Part of a small language model's weights: width 64, a variant of Muon for these matrices.
Each number is 128 + 32 x the weight over its row's rms, rounded and kept within 0 to 255. Layers, rows and columns count from 0. Numbers have three digits each. The size before them is the row's rms in percent of the matrix's.

# k: layer 5 attention key, 64x64, rms 0.115, rows 24-63, columns 0-63
# q: layer 5 attention query, 64x64, rms 0.122, rows 25-63, columns 0-63
# v: layer 5 attention value, 64x64, rms 0.127, rows 0-60, columns 0-63
# o: layer 5 attention output (transposed), 64x64, rms 0.45, rows 0-59, columns 0-63
k24 082:146134096168063018157098138150091130149141147107100174108139145173156075135205124125138128074118169139113142123136124126138103147119094091115133126113075132115187133121138143210102146122122089
q25 088:194095127141085102067096126175136111161124144143059176163163107152100100118129116170150143138130173158175177129113128135172147064088132080121133175099131095062121133156126134110106180100150093
k25 096:174165116082143087120249121087136153090117103157124084114150102148033096119131168133129152151131133125149136130160098118176122117137146093134107053123141092106115139124109173130145128114159177
q26 083:159174076091112086163134134132143169141156105128039173067104173104098108144095141090133164100064098144132137152139142144133176110116143154154140170173158138137165151070100121130168104095143075
k26 083:169112145181164078145081155135109144177080110110146185177193121147104123146110100127130150170162099120161134091171102130143089128112172052155055104116099124088099143128144130115109131119178083
q27 093:100152102099145149166192124173162116117093139151139121115149132121150104147094127096198151115070145121075143154111214130129154089150128181094078120090162151079132133091127120162146073067135089
k27 096:094142141173137105156127132193097134109094120095116185118126211139105165199131129090136084136151126124106137166058156128141147145112070101192096160130062100170105118153134137111129110099113082
q28 082:132096066166087134154166182182130128152156146092077144117146068141090125202122112113191157106172136127118081125106089137101114156132192155148086126100112146092092128145151097078114105122078124
k28 086:110116126108178040112136142185157174112060102104136137142115166198161121134097093114101167100078123104107152104134146075107125128100154124109139157106121061158140105139119115153123114209169156
q29 086:128124113157083183115072148069123127134118119164157090135147167153180162181142149097149151162114101085121132152113127107038158134097107162170110201106110126164099101170149108057138140117152132
k29 089:130100174045108136151108090137130156171127133095111199120096125120069120108080102194085112142125118123114088115117141156132085129130121145073168155083142174144184112102188088106078120137107158
q30 087:196158095126090124127101124136168135166087114173159151103120097116112122144183109119103105162175124087100175125154105111140087172132207127123083084184092130111144154160043126125128112147140182
k30 083:096106127156156032088159112091120115080171179097115096159159136086132181117171158140142088115120127117146122077126137078136099092098079147155125147122171178152090124113183109137174113177131102
q31 106:152114089102197126122146128127203103130153085154100170122174169090170097127098120112175146082147168142117086089176069147120144073117096120145095139119112127168139095082121155175119123122178073
k31 099:120114100174175144134148140177057115229120116110020121107101142189113127131106127152159143123113114139149171121121122135114129104108114113155134127116104097107096128126119179088105208094133101
v0 111:083093100133151106176120153138085132179157176111126134131126101144151101107113122197111100192156078114123132110184138097137137158071073084099097171191135107168146144118190128128116144111071162
o0 112:168154110152129117067167082116137160127106125123097161157164147166146082134143083114078102074114172150109133146129105168137160056160199136089078112097126140094115152120126183101136117177184090
v1 105:110148142115088141150181135128162080063107113142054086162114102144115158099192094124133121039080156144121107102154097144154151147151155110148120132119080138160172110143155167125072135134158188
o1 095:139092139119119148145159131123080197149121143129168091124117140100115106094097214117103138152124106097130153171110159140138189135101059130113146160179144101124075147073141123141204135095086068
v2 137:103127078181160151135070102137078154120146099147142133111125097079159065079113196131117145163172158086111134100103103080109199127114085122102148135121196099169106151133124185149111128163134111
o2 135:140172108076113085152164168118168107102111086148123171150146150192074146127123081118155152140082085161154152151153141152162093074180179089151078146103132120068149138094096074127132096144144111
v3 088:142111152132178115129096082150160164214047129122110128143091140134115173104073122129141109120087127131078129148144112100137105129177117125102142120085110191138171107110125148088188198081157158
o3 088:102113183110076175138177167159159082097168116136141074101145101119196089173166094104172141124120152123083122125120084124113173102141125162123116158109117115160103116180154153147075055119084129
v4 119:113176155115106127155114143114077146086146141154082115150120099183093155093180084150138182098159110123131163082115186156169121098095098165145131171110165086119117084084197127110149101165070117
o4 114:173096132142146153127098082083109110110103163143139136110152094103106086163089112153130115155115167135151125155153101172126096111159130078125153104190080192121122131109094154127110196055221122
v5 083:134160157102133110167170097144134111110141133148115133081155123151110146103157111128158083144146127155211130183168106088109145117120126114181121165081091156055059111159116203091087072119133126
o5 087:173103148122152122116055155145080116107095111117108107131191146119210108138146154065133169117126080127088144135098175143109130147137096150137185156104143125115169098076158080186155145078091134
v6 110:133136166139101139155057104104189182115122097092108121123148192134091177089142123157103206108176111089113079140163126104167165119143104128139166124069120113154067142144105160139166128112134079
o6 106:138124182125121155167177150199122108150128140125183149147145035130147071138092145133143081149128134189148132116104134149089080106157123017139135112148123123128136081114122101133110120129078145
v7 102:104077093063128102157138147160167061156169196144116166139122186138096108153103065127076120186127103121130130132158153127083096134114146065133141139187083152154109120176130114120096128147107157
o7 111:177183107184132093089075043132099171133129126117151108166150124143136108132120122098076081068167205116099124135129141097160168121116133167080124089099177118117139153156117163141179114129105136
v8 131:139174115105151161147121065161168113155180160150097123121095171142085157108132132148172128112116154080109132110071076092137187147065139082159140105082165185174131091124091128085101105103132153
o8 127:114117154147129115129167190095091163110113116153146123111094108172153100116108120134146151132099109114113135149174169107129065114180137155081184074132124067073123136123142164218182143079082114
v9 116:089177153116153144109171163111113136119135130153094105097183141064114089126063083094123109142141128148134108126119147106105113140118154115105187074109091077110076142210180145171106159191146129
o9 118:142121107117123100126032094189142090146121103135179142131111142174113183153118160114111093128158095120120114128089111121137156148138148150178097145150150175114172137059059120166155088061117165
v10 092:126151106133185148054153116168122176098118137146142161132096150153031101082103134084138132096123135062151081140089135110117119069168117115144129140144132182133144112143132090133108208116140175
o10 097:145133121110110153183136152082094095149175131135144063093151102197099190143141101153155079171125137164124179154115113057154105115087105164118116146115126081152116123106152148147155080137121048
v11 100:162134134134149120138112118090132107132126122083105129154172070153114184095165109076112172058179135128100068083137085096179148097143112129161090150105124189151134097161157174077107093148151083
o11 090:144073138077119145154150123160092132117117111156149152120140149114137092121069123151161119184064129164172158146079193085118162117130062111130166192155135157084098093099177135129116111067124159
v12 087:154055138095135118153091108129160100131204132169126121099112195147138139156131173127109111140138154115121190066140113125090204137097200123125118097108104143158074176122082137110115102083140145
o12 075:095243143162103123130133138110105161105076146132113114142087089138149099054104134102111155155141155140121092168167167116138104157154166087109123107103162076105170150188116086163143144132088108
v13 119:094138122128165133156157116150137103133103115156106149148127105136113089139122171140199130136111175055139100110081072092100139114157139130083155117155202173124139066074138138114072160100130207
o13 114:104096131137109129173137193106129140080152148131146119130131174153140165136150075140164135132097089117106137189156096126204127129130104170096127121125124076060071113109108088160174082138184063
v14 110:138146141134145135119137124118160130167141184070165139121138138126126113207112146069114099111150120115103138140066110119099091067102105066197109108192095143118146161138143123096167163206162100
o14 111:144092114088105110134090122126123109147157095120105106140102153143124133086119076184164144160098129143170099076167189073131139192124131221118135118099126124132169129112191144138090100078106189
v15 102:150105134174093172110138148115130113082151046089095130147190184096124150099140153181139115097144185116130121108124079123182125113122128132134099140073042155181129119138105175117109129156147174
o15 097:087143090069112131163193085210111179117113179112120142120135080107111137121119170136137119170139126132159162141103156129103130116152147128115176139164204105124110071071126102103118134132086058
v16 089:137060124098214104172124124131157168173160100126178123065201133128085132102120168117105107170144126092083077136148133163115168138132164108093102092116126119102118128163136088131154198101121130
o16 087:099165121150139144111114114158181078141121130109118180144086110171172138096141112170157086098123162188149117133089078032113147086175144127156103136103098076117146121143157144162141114186086087
v17 105:123128168142098163118186050138157134124118138135124086107118137149146090204146139121145106112131141148183163191128096160085156051119181170168131082100109122083094159097088154099107112105144131
o17 106:138082160118147113197075220121093100128134136113117088096137144087171143109136151106103161150111065120089090102160162143110117220103129135162146120117151139118170121121134068160107159112100165
v18 100:090132097139151164134109056192112158105094102188101180184085116081099129063168168083138178127082124088121123134085110144117145115132117163140175148148174137170137132094143103156090142136155136
o18 102:145143124100112112207156213065136131130167133164206103078119097169066145129140137152129121154120130137156131168166100132145105086126104105141094093125080074074110130131096177127114132158142100
v19 096:113131148112115127085174188080101162113120096170158151159209169103085099109102143068151170112136109146137122119129132127101123090153145207103170145081115137115086063173145168147092119156114127
o19 091:112153092133129156144057071174137070127119136130161144131108111140132173143121137120136057181138147141116146154086064107166096153138100107178146185192123193129115102104081077152127126097161116
v20 109:139098119099111111121099141089185155184139116092222098083186173119134142150125142139138109158133091182155138163161127126111154143121144130147096102074122116072116082173077154117156077108111071
o20 101:100138127176166148056120122168152085161099089100088198158100148112168103114123147108143128078124114120104116064127105100115081140175133112149178155128131157150146125158174063168124148140065171
v21 111:158126116163133147112098141127162149108205190089123100079156171132128161179102161092121141155096132166049157139090113105120115110170101088154123085194155105101085128092150152077170113136137113
o21 117:125117100137101155139142116132141115140104058163109107157089093169138077122078065157164161106118112127209116102170121125092147163109127195083146116074127149175118131148143123185117139105100204
v22 092:087203096151133156089115135105124192124158160134180058097121123119102078107117133108142148115127114142093126144092130102117204113097094105156156107096192092134135075165116198127121112181127108
o22 094:154101113129149120120127148106138055158112047145131155148102154174096140141092103127166123121081087147143144104160121103147059119178145128152134154158103189127132164087132080193181119070094163
v23 109:137159137152102101170153146123109090112071146146115118109135056155121133124097109143141108055173127108077095163075084092146100128159075110152162195136139150199158163104131160111159158161121087
o23 112:162084141077138135094150120115123169094172103147118070177158194106180099138129130134145137214096103146151167145072166166110152115114082140145120118137078125131102105086143182062119099103137135
v24 101:172170114116109180096198104122086132123165168128110122160133147129121138098105107080117190079112106148094071148172088140184185136086135141124156146069103157165104125179124110110071109090131138
o24 102:120106133129169121167157127141102140156094128172180153082062091162139133144113186100076066105105129130086169130091151129080120121107118099132166159183143142096113125076123209157165171109092123
v25 118:126164061106092129112117158115117175061139184054159079117098133135162099155165139088115175100104177117159115123142145091177101131179157165104168102145110130130127132080171176097121161105154121
o25 124:145106146135164135176180144130107124191153107178098154111095138131066129097095119090150107106163162130126143094169107119147147152048107088104116155131180128190057125103117061125123104126180153
v26 096:198108166149149108108125171169094101092162113152130124101107118127147149126093136137180105126081190160084141102130083138144182173155100100100086143105148184160149082173073116155177132139108184
o26 104:044184119140093136113208067143148144064086117108096112131116124123143159140136124117179168115114125107160180149088155109130137089134143143109183149160097061144124157140172132121165137093074118
v27 104:105148072146141147064166094157104196092158119114167073108148097152128102082176106121124092134145154169232143176137147125127153108135155172132130123085113111090144137139135190099114113106155104
o27 105:176086100098197134148119180100105079194122085148081149079172164146089162126118171073109146120149102130081145106118122115105097144120141133164133173117177185160131136091137069137151133119114085
v28 130:148145092151103135123111118149139124129157154060116106153137082101153167100169102116088136098148156139089128112092097120156123180108093109154127109143126121207195170166152145123178114181146027
o28 126:153088115073131098107214115143130188169135058162111174128129142135084077085058150152128160148122136110188133084110192124089135107148127135129134107135118123130101155113146175098114157091112172
v29 109:153057195107119063119150154127138116105157098173147133131135108213071149124151120118114113068179124082104139097096124184077170111128154160120112137125128144176141156130087087149171135111103098
o29 125:112186128129122154123132096091109147113129157104111091152143104105161128066101140157125114231139177176154116179074148088130084154136114088155115099159067094145132142177149128076142148133135070
v30 098:100134093159128134049150194156093146087159111073139143172145118125153127097115062135095133179128111134177070172150146115151092151148107094078157145198092100132120151136158129159105145123177157
o30 111:147127071110146110157154095144136143190126109140158146127169124169053173159119151102090096066189151144132128134095118125103143119077153151111081129106172166159111127103116149053170072172132095
v31 087:091114136129086144139175126111141173168112094070179124147186159122124085137129154181138113152135094098146113156142114185124116089060074113114079128096110087099163086145116093138168169152055140
o31 088:104074108136163137110140091169174109152139161057081201127124141126140141117181115172121094088093131136092139075135094140136090118186178157138162119160106120117135110081178120120117166171127059
q32 117:213149089159113068105107047164143159147130089103110128128102165109117165136129151098099140076163164136126108151073167166099185123132134130189093130136141123133101140059097134093104123145133172
k32 123:138088102141102099074130048131145158107071146094147125149235162136096122215114101125105130180116119111163131113119079107115157119109091166158134119128143133157112116146155134102130102074175109
q33 095:104145098128109119083161133109155133138127102165165078171072117200140108161155038151165090087106167160163155158122104175126145155137141108050139085125115131085078118155095139134122142142129172
k33 093:138103140102120073135244127129102160120130107157119173107120128156118176111180167166116127089146100134138116145140156061144160074144149136135110114124087075112084146137142174093154133161061092
q34 106:131127095131174085119098128176163128111128140085095118120125196137164115145210170130171150122074122104074137130140116080092157132167081156176131118082131062078157139096102136137096175142090109
k34 106:122136113108088095134087103180117165097127140144142146065141103149184120149103142108099087141087147075085125121084118116157088156189168177166196093122091079136147135178127165157097080163119141
q35 110:108119133107125103034056128151117141108154109133060133138144134116103168108124105183124150151150093100141076091133071165170161132155141125142187185137110158133091094177161097136114141108088177
k35 114:131109106118171054122109118095140105047160173159138093196187187078123121090127149164115159097122083137105137142150127073177120141145098147121181091115161152088145093122123116175129149135108107
q36 103:166175134156112145182133139159179082071158154107116108130135109076079105134188106097193153143143160098094125100155115127160123123133110131111170080081134108133132144141023161173149108147120147
k36 095:097121125162138112131055122132106094131091194122097086123072071137124143167152108092151120171130150111126168150130194144186163118164084149165090129066126116152099164161107134131088169158185124
q37 100:114071157121095127113068174193108122124081129105107116160176106195189157143140116122159123149117165146075123185098128102068101122148155130102140181131136187072157127126092111104139102143084126
k37 102:105132132134101163093121081135165122143127126101135121141075130147132127061140162168080099080082088143082109153128074150130173134154199143089178144140142060108174097129164105136117136204168114
q38 108:122073167151060140102104086107108153088091112118109105139113155169080126132179134169122125155130134067113134172148092105147117092097196164120110167169140103055127188166128112146127158153170165
k38 113:200117106127156126097113137027122120115102140150115117109189117140158150111133103079086089142107099080145121087159115113169152114196194174094097131165151156133155159106114119130187119128157099
q39 110:097099118096169190114116120119149180077096118172117131131162109138147093107148119204102105157177105127083163114118122109122090166124133117110166119171096217095123130172116161100101173084124185
k39 113:129075171096125134100097146148139126147118163116186165085082179063141111078124150120153131123136079151107071100182127102107116081163124092143194129154137152124161179097148153190137087094124155
q40 108:104134175142125181062077109130169073138114114083125132194136185108174092056165114142152135079104095116107170087133135127122142158149140153103129113125152168172123132155161087124111077137101187
k40 105:104149146086155068154089112156126087120171141098111067112135123135201084163115090112150129144149108168145094125132124123059188091161127182074162142063093131078141136092158142127100140145156126
q41 114:142068133105174111177200137145100141161113139104120155138075174135082111118134139069118109125098142107169102115136216169091126175125115073187092092116163129103078102109142131094102144103119144
k41 094:155103119102089128146122157174096159171111148128136101132217111107149117161103185120126213134127140145135137123060082073144141102119115130102134158090103120164104119136201109066130120124060116
q42 093:082176087142103088101149137132184161132078155102138107112183105154103179137107064118111080178101160152165138126100104093164088143146105197127125150110187142149111049127105145138113116153105109
k42 093:161123102088138151137212113104100120118163119165128181108102068157075108129153124170097126140139103124147129120095166076152146156078117092136173199126153100122141112122128089122135054160202148
q43 096:108140139173149121122161181146078134144080095117119168118121149122105101168117099116196170090149130138185164153134137117100092136132162088182120100156158113121112150127106095206175129066049148
k43 099:080143089172178095090103140113143114172111101125113150116154152177110155134185154095091141136181151169101128147095057075178087074136144078098154143134081098084135111171083127104103113141113112
q44 097:163062161118081116107120112124099188136158180118133126099170147113120148162149118137129155109060087148149166083107134153150104151164115136144072099158107111185132106092161162127025161150140105
k44 099:213165070102139076162173097105130171106116077122102126090135116099118104113140088119157169225120136108125111114152108111094137181119094147164133153079058145150156120134128147135138103131144174
q45 126:155158158132104120066116087132097150113149084149100133156153041174126093136139122186079111165181161117167114156113106116177143144076139126073125143130151192095159106190113135080125128102104132
k45 122:112181126123109109085117088051133114100113187120181103173157140047116163083162152177087121105174130147168119159138106150127110067127165071111170124165147128130125164102121109136176109155122133
q46 119:146152125152187072087152141096143080100156103090109135106112151114205100155138151097158114067125116147126132123136191175096132077171131114140128119131085146124136077090132114212159147128194118
k46 116:097119108173094092125125182097098143168096116141124152136132140162131120162099137100176143169164171143099120148146078138141130176190147103190148111127087108096120144148149128159085144052116028
q47 097:182160118103138165145126058154140140160135148163200164113127137142110104143126114168117064153094070116132171109171109113128108069126096112127128085091103113147145124115124203117196079158130182
k47 099:155140162132056119132177106133113112202182140113146112108114066088110107102027099089159160163117144149147128105124156097145107117136112142153090121108176171182119150128098161148168155138162096
q48 084:088164121055125113145106113197130070115140125108106120138146123139115093082146114119132055170152161161142179122080161121180062134141133104138121085079105096160189061149129094109128126136118154
k48 094:100177165140061122116142131143100098059113179085137126135098121140176169116100156119138177168105125138112095108105131086138136077121155091137222181119140140129133095178143064151108082110140115
q49 105:149157156156125120122066142171094118168113177104102064091130193142093132137183118105159117117151119147141148118168160076212120099132135172170155106135088110058142157137158145103102087116148159
k49 113:113133177121108074144108116130135119063137156104160103079163055137120136134197071144121114195062130124107143157121142092145112114151130103099171112072166110132209119140116121196139141124124127
q50 126:092164111130102186094168134126141093075169141138142110117129148131174109043089106215136111159179080104170141146178119145146117152127094150062111170157123137137123095103157112140185122112128102
k50 123:089164134094131148141113182156108067137188129127162108174140165094110128062168154118147093113129179149123106168097160164116166125167094112102111113165065147046121136127071167134144150114132085
q51 129:113165160115114207131106110067123132111138158148121123150132148120159080119134112210060084139173155142111097130158089130133118127086112111053179168160125145121195086137141151121169107093094139
k51 113:041182139108128174130179152127128072134192144105166118140098128081125156075126180156151114132113082149149089141145121164112135092179101108112097059116154120131099143082097107158152142139074101
q52 160:160144090153140100161159133140155104143132123121135114064100160112085132200128129037164171098066123114124132115101196129130140136182108165192102130079099114142091126082157116160116167143161119
k52 138:204087115130123119150082133132071145130072091163110124108170089202106119179122103118150161181147189123129143115117111114118100183099095122201137126074148089147125124163108120140090145124172155
q53 098:147149144093147146134158149106171132171114094132111153111081136140143062119106110129057120098162083128083149064180126114198126162069139059115136147122183111129129121128116099151062139104178141
k53 088:147138204087121165078092111169115143139135113125118155101179132092081118136110105147167169176134073132128155090140108160115072080145143123143136187151130152139181170165101070099130154162063121
q54 113:163120114076128151138172145108178103148176136099128127118153140133123043051106117118157162130120113130100118107081204144120089057155157158103168133111117135182138103098111192150151135125133073
k54 105:137101126192108093107115166194085117183117079126081129113148120117142111154103115062188181124102101117152111158183169192122133120143079084181108176076164118117131142127164126132114104123129145
q55 117:188098123129115096142101150135121125170138071136147117192163125128140133180103114113135156122146148129128170102079103105105116148106079110219194149125064089173073128095167110099086142100134160
k55 125:102098126086114107103150093069192153114127090139194159140104147123094143108119139163103168185099081188155143086111093119125078139129094130148135132139123136139130102154152136079072169129173215
q56 091:167114166079100080151139129115073135074165140104169129183160150114154093151125131127152098122102099123178082172100097102206208128129072139093129148158135101146072145108132111115144124179140148
k56 107:154136089071134122194202109126133156154125118150103129173129130140080113094072141104111125162178146080149126170119183158127139176122071173066136119105134120123120142076142141124162165062118083
q57 114:161118100125106107141145152158150104121151136125121166081114124083070069153093116157127149097130129130158111055205138161111145127144116122101154138129167170200140145075043077108157127143177132
k57 120:166148059168135131109069107133132139178126117139041178117117163106057149160120108129163131091129137125177115099116174147177137111106130151150088095116075105162146170128132137147123194081154154
q58 097:175167120143117166168124100134160148144104101111135064186181079087058103123165146148116110173127154115183144117168161113158115105143098118062101155134131081157067140162187128090125145106125122
k58 103:123152180104118110124114141147094163099116136147141088104137076123092153127087189127099123172158137155186138182125143146098190150118140139107085147119152172142148190119061140069143092119179200
q59 102:139098104096173135123129160090123134176099109114085132168164165106116168080151144190120175148187116116135121116106119076128121138036160178076084097140097112152157122118176139147113103081109181
k59 094:118105175131109116123081132126116098172184151107157086107198147057174141107150146132079105134178129108098113062162119142088176127110131109136119128149118132183122105133166087061090091112115185
q60 108:068164165135117177166102077171098093112085110103140162076106075166157155107163105128050086133168125107102114131118064063115128143135156172111143109161095096146133161163129127177113143149131136
k60 092:090142153165113242103117129107147121094114121142169107155098102171146098122149111111070035126156137104130105145149117114087105077147163164127139130105174173109156094111124109166160119184153137
q61 093:152110122119131090139103196181137103132085139108163142118203159144141107163131124149097168154156145131088133162117101160128149133132180163128015179109084103089132128147093136123069137162126092
k61 103:147186168112090137105093122184092175088131121121112117096116135120126144111198116128066078143133102106084065146119121149170125149149188149116082170152147098151151118164123069080114081170164120
q62 123:136134151206128143120101133141102124135096125130153162078074181142129121209151172035141081115130118141105135140115169137123194101157106109106132130105121078120082170121102145143125171064139154
k62 115:145103153192153148105161119151099198087045152137174121122119114191144129130109131120057140170117138127099169157155129101120133121091172095108099097123150103054122150177129130192094119106133110
q63 093:101148093127133123120114117144165109129187129182130201180153079100133105135119060157155104086109152169177069134140177151094142078104163167129090078133151160136127140097128152143131109063174106
k63 104:069155105159126070153126132179133120142116125079121154211088158139076189134124125117157095099214123137147146122137117100125123134112151047150071119154127082128193131116151152095119139116109138
v32 085:142124136108138093177131144156153065186132206172124165109107043137156177137124089101089144111151088153118153146090078201137121149168109108125138123120125081139179145118151077134143092146126152
o32 095:141147140155148126070144115064108172101141133145159098141119191089192118126129102112126165171139116097172138154097097150116138078121061106122080087115083071142095149150150193110167146129181153
v33 085:183099135136136149119066123121142129152122117100114099109095117110167182143116189200175203134125116148108062129087140096189153161141127119128114109091159130119090112153061139128185096092149094
o33 081:093157153111115158106194148187167139127128112132119152167139115137157093204129156148182162110109087123155084134114084123101144065150147121105089099121150080098110135156069110129084094185077170
v34 085:140104100134134140065144224149125144066141102154138085144160118083111111108074139082156101164094130097120160105104072085082132184155139098073160101147148137112149122162138173146150175103146115
o34 088:080158072141095123137181114161157121155090112131102116124131142152072181124120059057108127181128096124130119140133122117180132120155169145140137178108153163099145098125135060153215134117074127
v35 096:113126130129101202073106088137068164103115098086125108131092144128147137136115094137156140116134151196148151085158142134148202104079151186153175103092087165111068085117138165099132091134158150
o35 101:114121178085098124159143188178130083157131130141134203107104055121110124106106147133163124141151182157105122090142117073129058103157141078154162114196100132082146145104098124154104120124104178
v36 091:119121082139110114124107151132086066070091136166146166136128162130106153150151162135135147124174106067163154118065104151078114137208106100118144133119124149174136128134095192146127059202132115
o36 094:135141136164126073164099086145108153153111183108195103166174145121105161115086165133126115140147073168151121158154067150165130170130102065149081088129146088115162127147120082128162056115101101
v37 103:141134175113147100186136188071176132144103118093161114068156096111101125145079186135130088104128110185093135141134092100121152156146111069127092168147122124071131102133102168100140210131161139
o37 102:095120131110090183138151086173161148091143101091121132151129143105136106132107087106188137156097118089123149124101134134133187096126044156115156218106165100186083099113130086178133162159130112
v38 093:118189132165110121109158064179158106092130152098121060122128138129180146124181140114110111101096165200152095162177068129167140142165121178144119113103163127103131132147087102127060079106122122
o38 089:165094161135150146122101156147135134206163092115112122101087113114160109135166183149061127112090115124110144093137160155099076113113074098141148156132066090190140122090106160157125199181110105
v39 100:151072097094151124126107145155137108129114139065122116156125160161134087087114127201093133156112144087185129190146152067119135132211115114172165130169069071104118125104120168124164147118161118
o39 106:136160158121164130157121140141081105160160098169076147124191127114130125133084108119122123077152170142149125132088118099125132137122128121076137136094141077179109111174154048151175046172085183
v40 100:136111104132161100191118082090065123136123096108172116134141143143131131138143139084144135070111112090128105064145073157200221132153124162088131173109128124178150164118106099130103135110104183
o40 103:076185159131134177131137169088123139107129165069119129088108139107171159088163163140134101165135111130094138119082164148129130119138163045172165150171082061099149126144167093099118154120099076
v41 092:100131121072133048180117101166113122195127200121110084077165121130108120133147166161126094155117118114139107089139129081125125193165157154106112113217121146151161101137148162126097137085112112
o41 086:155188136134105104088184097120092147150168131117061094119155118136107088151172079103111088101108133101103156112154125183178159062136136123091134171094127090167118145210157098133147141164135099
v42 087:154111146118101104084107172167142155150148160054168106133134116113183186156118139137159096150094115098121174095149092127195148195160136134146086111161111121128139077108156074161181135140075101
o42 083:075186081169140156039189103113145086146104123115079143125088133185079186140137085144160151094143132141190152089148112086139120120121119139133119146115151056126142126147145119137128138150097178
v43 101:072103113137124094151135062151167133135191096086135154193156191154151077122151092101142106120057144140195142153087091075103146078136118118139145133156122135154154129155101094096133114173144105
o43 106:157143140130170096213102176065075154132155080180099137080129107153090127073093144155097126117115116139122104153136172118142092166133122112117160101110105078166165119131129120137176175187100086
v44 072:162134133148108153142129128081091117078156127129069160120183103141090154137153102165125098112138156098082124137155142187136151132123045137115123174103104083171145138149146139119154087162013131
o44 066:103126104141135135081107055150159120121101152087134156177151138159162126114125161176105081131145146209132117140060101124099126195119134139114148096126105104072153124117213184093127089134122096
v45 083:134086148152129153125162119155063091086107094234141103168124097120124073092144105135158185100108147151132174091070112141043130140132157178109142133104133128155129129108104134110152147115164091
o45 085:122122143124097088163136132129134159149130115148162126143130171056109134059165158111107198172132123141103087168125067092192116139174146100171145099162041163102115135146131087076135122111123112
v46 100:103181116136102157123100180112108134102157156147084121185133072109137113113127071136103167109090119171104077138127122136154094151065082112127138185155158100151199143184172157135138077154104089
o46 105:164058095112174139122131078107149125186099062171122151123147182165134111149079126112094108124133097178099095139106080153094163145091166185131090145091119174081133146141143176098152148144155102
v47 102:153062136088051161105150114156197091110119104181116179167126204117120169121124129124107129172085198149125140110192142159102101109137099100115122126112092136083105164134095089122100128142129130
o47 092:132160143176121120113070091163103148098074122180133122177093135079146128105119135112105168089123155168121102106144167146118121177096058135118167073071141156134186108149120144148149132124066197
v48 101:108107139160112118176124114125108164102156081149195109092096195098144147161166179124108102139094049131123138155105149205143110099091132119116099103115103049108086156093140121165143114113137173
o48 100:072162130152097146143079160135149125082102173135136098126052091171111194108163144132121108100176092081132101104103097178093117169125162138147099123125127187206116117138086147124091148142164153
v49 097:136225105066112126133143183133099133089131189139099092129111145158125063134139081101064149162137081101152082156108133112123137092134156129164144189083124126141102086140134140141129190113089119
o49 095:171122107158169097154095092122114099171145111110166153063164108108108139201133127116095019105146170112133128090135120049121181120114160141137161106151146152138077164148139142125157134087132131
v50 101:095139163134148084159095107147084130094175092165092172106131099152128128175127151142160142162132177152092133090135162089103158114088130125097106116193187231128114073115127152086124103166127142
o50 100:119137157135049082150141132123161138056145133108135122118154084151102078124131079168130180135108161165108121141195138146194107091146143136097101106104126157073150140174103094150123169138161054
v51 084:114112146182170155074143074117093199123114109103059139123154123104147146116127122162151131144117107115213078178144156135099142127119069133077114093167150130128167145194113140117089171157148097
o51 082:159098114070139129160117152159137130082186142166067093108159123140148148165152106133119131127148129142076114160116135131088140131165171178125135137106165098100168076087129163090137078186085038
v52 094:150077168094134121127181165082143137104178121062105102164118147176068101163130118158103150086159087210092186094113144133137124114137094173098114142158092121134132115120145142154122174151102071
o52 098:107155154101124144126138045138133132143148120155074101139087084131133070089113097142181117190178162191139119110064136089099157142136099109100136162157124181191101108160130133110127137083131179
v53 094:122127078090116122068121088153151155141129145119141101180132174153144209150150089075107181154079054132125157090123113199159149136112131089117132133091128170099127098111180111135170093119101111
o53 095:065135074174152189130151107076127121152102155161140123122038040127114147151096111150149077131145146116182110091185108116105113135117150128131152087129127122119117120180142174102159163147106164
v54 109:141137134195120131128124066160119208087168125090171118117109117092101127168149146092124168099086122161109133146145110154097155084180106137104138165181139077080129095081181075116140178130136106
o54 112:100129140125082156223129158134158104131182122122169058107076090119113164112128091179135123153173149142116093131116143113115105165068117137118109122075084124201123096156141124085122148163182126
v55 097:132111196091127093147186152132139118067136129141119123103115146102105140163092124076167127111086133128108112153113115174115148127090141072195144112156086164134132141175086049172167143198160119
o55 099:101087106142129097146126068133084174100118108098162116146096129120097194081151188113120171122133117114097116164120158080118166170109092204137164086145181080097140181119110142162146171136090132
v56 088:074140159099144147119134161090170124153159154155117117149168162139092116116204110096118156140135139116121144052083173091111138080121140150169086073185081138139086077153150134167072107162113134
o56 092:167139111146099128142070061119093123137102132150124130147107078154124133158132068111146076116094139150116165120122192107223102112147135143142139113179121167112140138130059096187178154076153126
v57 092:111118129103089117145134123135090138094127085181145117115122161108126141135129115100103164154084125195119071214154153123151087134135155141051157120130063180139111133147121172162121115107216091
o57 090:053122142119137099168162136155122161166102119134173098080131122105081121193167197115096135102153127149068116135141111216069124145089108121113147099120167189119144094158099104137149123132096121
v58 078:109130103141173212089166133123134109105081128143078109157103078077154114087098106106103141071095152159142119163155129097180111136135134129161104111174087146127159155150126087133048170121188144
o58 074:136053152094162190135123153105101167199144076160106104095143201112145142135153135082102165152117102134072180105117203119108119125087092164166114118120164147127123102115105091128163113111095132
v59 088:123169094087167137112129154137083100168136139148180161141148098157169120149045103157172088190157120145192095108113132073113072113131089102096126092150126128086158168177118067127135113123130126
o59 084:213132058140198081146131133118065074068127150151059144101145183118191178130131101123097143157144148116100127112137093117124158123150148133105128158096174168092134121123096115141113138151117102
v60 093:146163147141120149167178096108151139160182149171077171065196111113062144154160100110139074161133140144083107179103139125048138100122106087095138128131088119143135118180158125113140153114088135